python train.py --d_mlp=512 --norm="rmsnorm" --qk_norm=false --tie_embeddings=true
Each number is 128 + 24 x the weight over its row's rms, rounded and kept within 0 to 255. Layers, rows and columns count from 0. Numbers have three digits each. The size before them is the row's rms in percent of the matrix's.

# up: layer 4 MLP up, 512x192, rms 0.135, rows 499-511, columns 0-95
# down: layer 4 MLP down (transposed), 512x192, rms 0.065, rows 499-511, columns 0-95
# gate: layer 4 MLP gate, 512x192, rms 0.134, rows 500-511, columns 0-95
up499 101:127146138130151114105109134149139120106133100161128151155160140146115125128102168141122126166107165158124111162125109159122152107067143103121140068193159118161144159099182107112131073128116156147153162104139125162141130139146110112154121119094138133114163133176134127115142137143111134160
down499 104:113139135099085157115121128118109132129141194104110145120124110115150142163104105124155144162166128095116129162124097132127097156097128104113147132106113109145152110180124139142113113116123175126150108151182113112127154121144161109089126123135135128141130090128152153160088124124129190133
gate500 097:138071123114097144115096165150142137104106108117123131119144182132161112111118107095126147127151095182121172144169128114107112137116144150177110141141097101106087106142106113145148139144097102095095092096108110106109118143118117092124116127121125177076125086105134147170147143088155123135
up500 115:117116088154128141124117120088169134119126120147098092140128144119150130093147159166131129173074090146176110115116179140147084147132127148164139133163137150116148125110127160151124137127137140145116128167198109143127148136171141164171121135166144137208153125140151153118135072143125126132
down500 110:160132120142080147128126140124162154154163127077126143132130155102154119097137125165150136130099103146166138124139151156105129176164136121193107091125104120116128137151117147143146171156122095164129093140151100088064153138150107133170141144163146152131113108159142115166163090116137121102
gate501 095:146129103145101109182106151114094126144144137113118126140136092141134114133121152106098172130156116131173137133130089158170128114089196103139131116130157092156134102105133133182111167083116140161139110113134152100093071162155161133134098152116102126118131099141141113100126069107104118132
up501 103:139120142112171115119093117108108117125168180107144149115119157105093129122148094127111098133110132139093090131126124097165133164130165094152138171146161124149137129120101150134114126146142197145133077118097131143117092164153112092147106109115132166160149123153171127145188113151134127119
down501 097:085195152128139141141085101131129140099152097151095122118123146142117115091161145125148145138176071130131108134164102163136097137117125084094138135121144121111153193125137160147082143119142180172153086123141118143167110135106145133139136109084139159160131119127136104111137111106124133125
gate502 105:121132122102066149150164126120179122115129147118152106156127186137152106097127097097125129108143110134178167176116133131135124111127143150160130110118126085182171127131090167120130172100114103123103177134130129162108125140123162133122163142172113177106123102143136099124150169141145104083
up502 106:153142128196163108085130137094144151092098137123131137126136123113107124149164127136126109145122153141084121106128127096119173103146133163111174106142138174087104091119120149165155128141102097149120133180169098135147129106172124119117117102113120144146155157102136099123154139143139131181
down502 102:097126136139132171109139126097112067114102111080134109139174162096082108111139173148097152120082154095153120114155121112114182075108159128123148160152115125111117081131124174165105116100088147100125116150134152129132109127116133134115145136114162168110139158119150132150132103168103141118
gate503 092:130156160141095136128154114114125127079151167107107154115126106129134110148139125132135114164154112144124110162112149118125157124137139123118137115098139165143177141116152167136131076159153128080102150133124161124136114112130134121141116156158116165124147106132156130155141095119110125155
up503 094:119149197132167110121135129128136116177121111131136065093115145126125131113129134145149125137186119107130065098085130108159112145140107107104152119091128107139139100107114143151121110111136166166130161113109139112145098124131146173118155141129088130163136147113137132130149141126108103135
down503 096:107160148138143141139132129129172151131124100087129105111136084160132091090140064150110091132143122137089104139116113126149122167134137157151110087134130139129162134122164165108154086152105133162131148166121175136175122104188096184129148147127109153170130134115161140107144123147144121107
gate504 103:130101144146161146162131171095135128108125122119127100118136159114098135097096142138122119093122140123132145169094136106101100100145135129147123124152163114089130105143134118106085136161149137113070128116144189102139100081147123153106102134097131115154138116070138106095109162120140104100
up504 096:142111087161105123153155112130138100097160162115152130155119138134146119103146147108104146132108091112147125094184145118160164135125123101114098157138112087118110091098164125137195095145066134117147084130134130115167129149163144076163159124144138124116169152116146096151122125145134134120
down504 099:135119156128138099114145138071108183118114152157114104113158113158138137108118100084124110102154120110128140130160123145104077142149121175136153109121099129070094131123141112092086119150073149125114132121144138170112114145142142138117102087105091125102138148105131089152148117143123156120
gate505 103:130149083153173081141167130137152121136125165159120078114113149107134123099109114141137122132137115102119147108118145114162141064116139135133151116115112083129124163132113160124097113079088093136137179218114130144082103107120112121176125120106104105127080110145140110093128135147127136126
up505 102:092143108131129104132153145148146108104133166137167115121136110114105135163110138171144145168107125111117094160137114101144168078095153174129127103146135116130082145100089150159104130121079127167133185160103133129095126101146132073171136152084111131182116098149142185112096147130134164144
down505 097:128125126097104142119152139142102088108093135179129133123150093096119121128170123152097126110132136095128178141132118162091123120158121144131138094145122106175080179109138100162118140135131111127133074098111138168113133136155154126153137162107163132080153176142155132084135122122104131164
gate506 098:117113130091120103112114121115126142154075160095082120122151120120114097130135155144090138163113098102141116126155151094076126145089165168095116106106120121098130125150084145138201151107120084154124103160134106113118141081174134148113126147150118130121102101118127115116155105136134146159
up506 094:116094139139061109104105107099106110163099169112127137088124100125132151141158109143085162153128144127143129119123148156149145148125122115099130135115131136139087147119135139129116138166140176117145107121111171113091178128152125142184103157081110106117129155152152101119159116095110128133
down506 102:085149120125134143117155115170154127149129122081128125125128158147134133172126108097124127120131134135178093121123175139139101124090075135112152122108142128146107108150094161101128154097130090147076160125130160125166112127139154112117151129139120121070144110162122109136115073122129123138
gate507 106:109135127158092159120148149193120139111113089132115164142156106147160114124151103101081154109103049115135128150099153108164104126130161118119121157172152108088142122131124103127118105131109150111117148118141140128076130108136130153093148113117137101139166131090087138127114155097136102091
up507 102:134120118124129090139134133096128132147159149144140110092102130071090146094098102072147094104114101130133105090132112087167145121122140094105138141131157149150155153108116154157140130136115132089108104146116163125187137137135103128182086071098112119115096120127093128147142139170181139161
down507 099:148147101153093142096134121177125183084108150136086138090127099102127105099101130149120145136160141138132134126167133113149130150116138128093117108124137126126121117112160112129063176125096135130124152122118166121136155138142044139098124092120130107133116109090120104112121129129143107130
gate508 098:106109110162101132125159175096138160106169139095107136102116173107136102147146105090129112107115126155140093115131144147114105102149185098175107126126125149123131153132120167135120108128129123134130122105159089099139085136135144095169091153082155107119119154174110119139148081131120134107
up508 101:069086136139141161109146106097136132122109130169114171137151122150141123123115070129105103116130155118148094118130137147096097118111116138129151156158096125124123143164123116203112132112145151143160108141109124144114158135156098140147106116088107102148138138115087101155139090132133116123
down508 102:120122101075115124126126106126152114167078089119121117097109109166133154138105145150141113134148125147127120138107159126116146119066129109127132178153146130125171126120156095113146122083105128126121125114109107131144107124139102161135143106143139121098130128130168139144118142137157108153
gate509 099:127144205165139164152088093137134122170170125102153146134115154139124129128133154177144171140088146137116115132113090127114120171085147147147108099119092155116169142095130124097139118120106154119124121123101151121075102119142108149165124140107097130168112154121085111145104103113150126110
up509 096:130141090097137194160129130098107106147160163068165106139135103107111119140117125108141063139148117144141152148197132066132146168162124117172162161133165138171138119107125085163149092170117105162126105128126129124137103129109108110132151136165153172133129105124116137131118148121137157098
down509 100:090126155147172136126134173159091159137121084102157071104112151118141111087138138088166116143137106135148125107149159091103108105112144069107141106116155134104114119116176112122174137119133109116080132130139145138141116129133173125156123128101119174128109131139141110161152133142102117099
gate510 100:161107118083105153151105169171137143154085149119112123105116149137161114115160157100121123106076146122067074148107101135102113129097127139127127112070124127118079159111134151090153104120134149096118109145126127114165113089130147156105157105141160144111153106193112095117124116153114135183
up510 101:130117128123098117110085152116152083158114091157133182077194106112080118124147100193152115148133142132088116138110120099185129132114140153106113133125108125132126107087151168128143130086120124107118165118142158125134124162088122094120128141152152097126156109099137112162078100121158105139
down510 106:111096128150099122087155116102132099106153120148111163132148104087106137150101066175101093144153141133131128119115114124202108117156145131102126108151141130149161081109133178132111120122117134082129145150115112122138118144128104148112137133121148119141117126082158119124118179155170111134
gate511 103:109123141143139149134144115129117122169164150146137126106121138143156107147099153177098128134145104132139098150092103116110128159172092152154148113095134141151122168111149103091131096147159184140109108129133158107136155097128121133084120132123108127156106163114136136129143126118149112165
up511 093:101092121132143157120126106170057144102107164153118111095103154136190105098088115113117139123137108145111131163117153103126110158120078145136123112151113137138154133173178122134133126139140150133103137098135124075143086125134138127099117125164137136115095135108128116140140134125181100159
down511 097:125139140150103125106141095132149126129141151106127126144134129148086167126174130121135132096212100110142162138113099139139137095108161102120093117170129100134190084112123125163163101090119108114137099124140112151106171145124121114115131114114123147100133156151156129102113144126124136125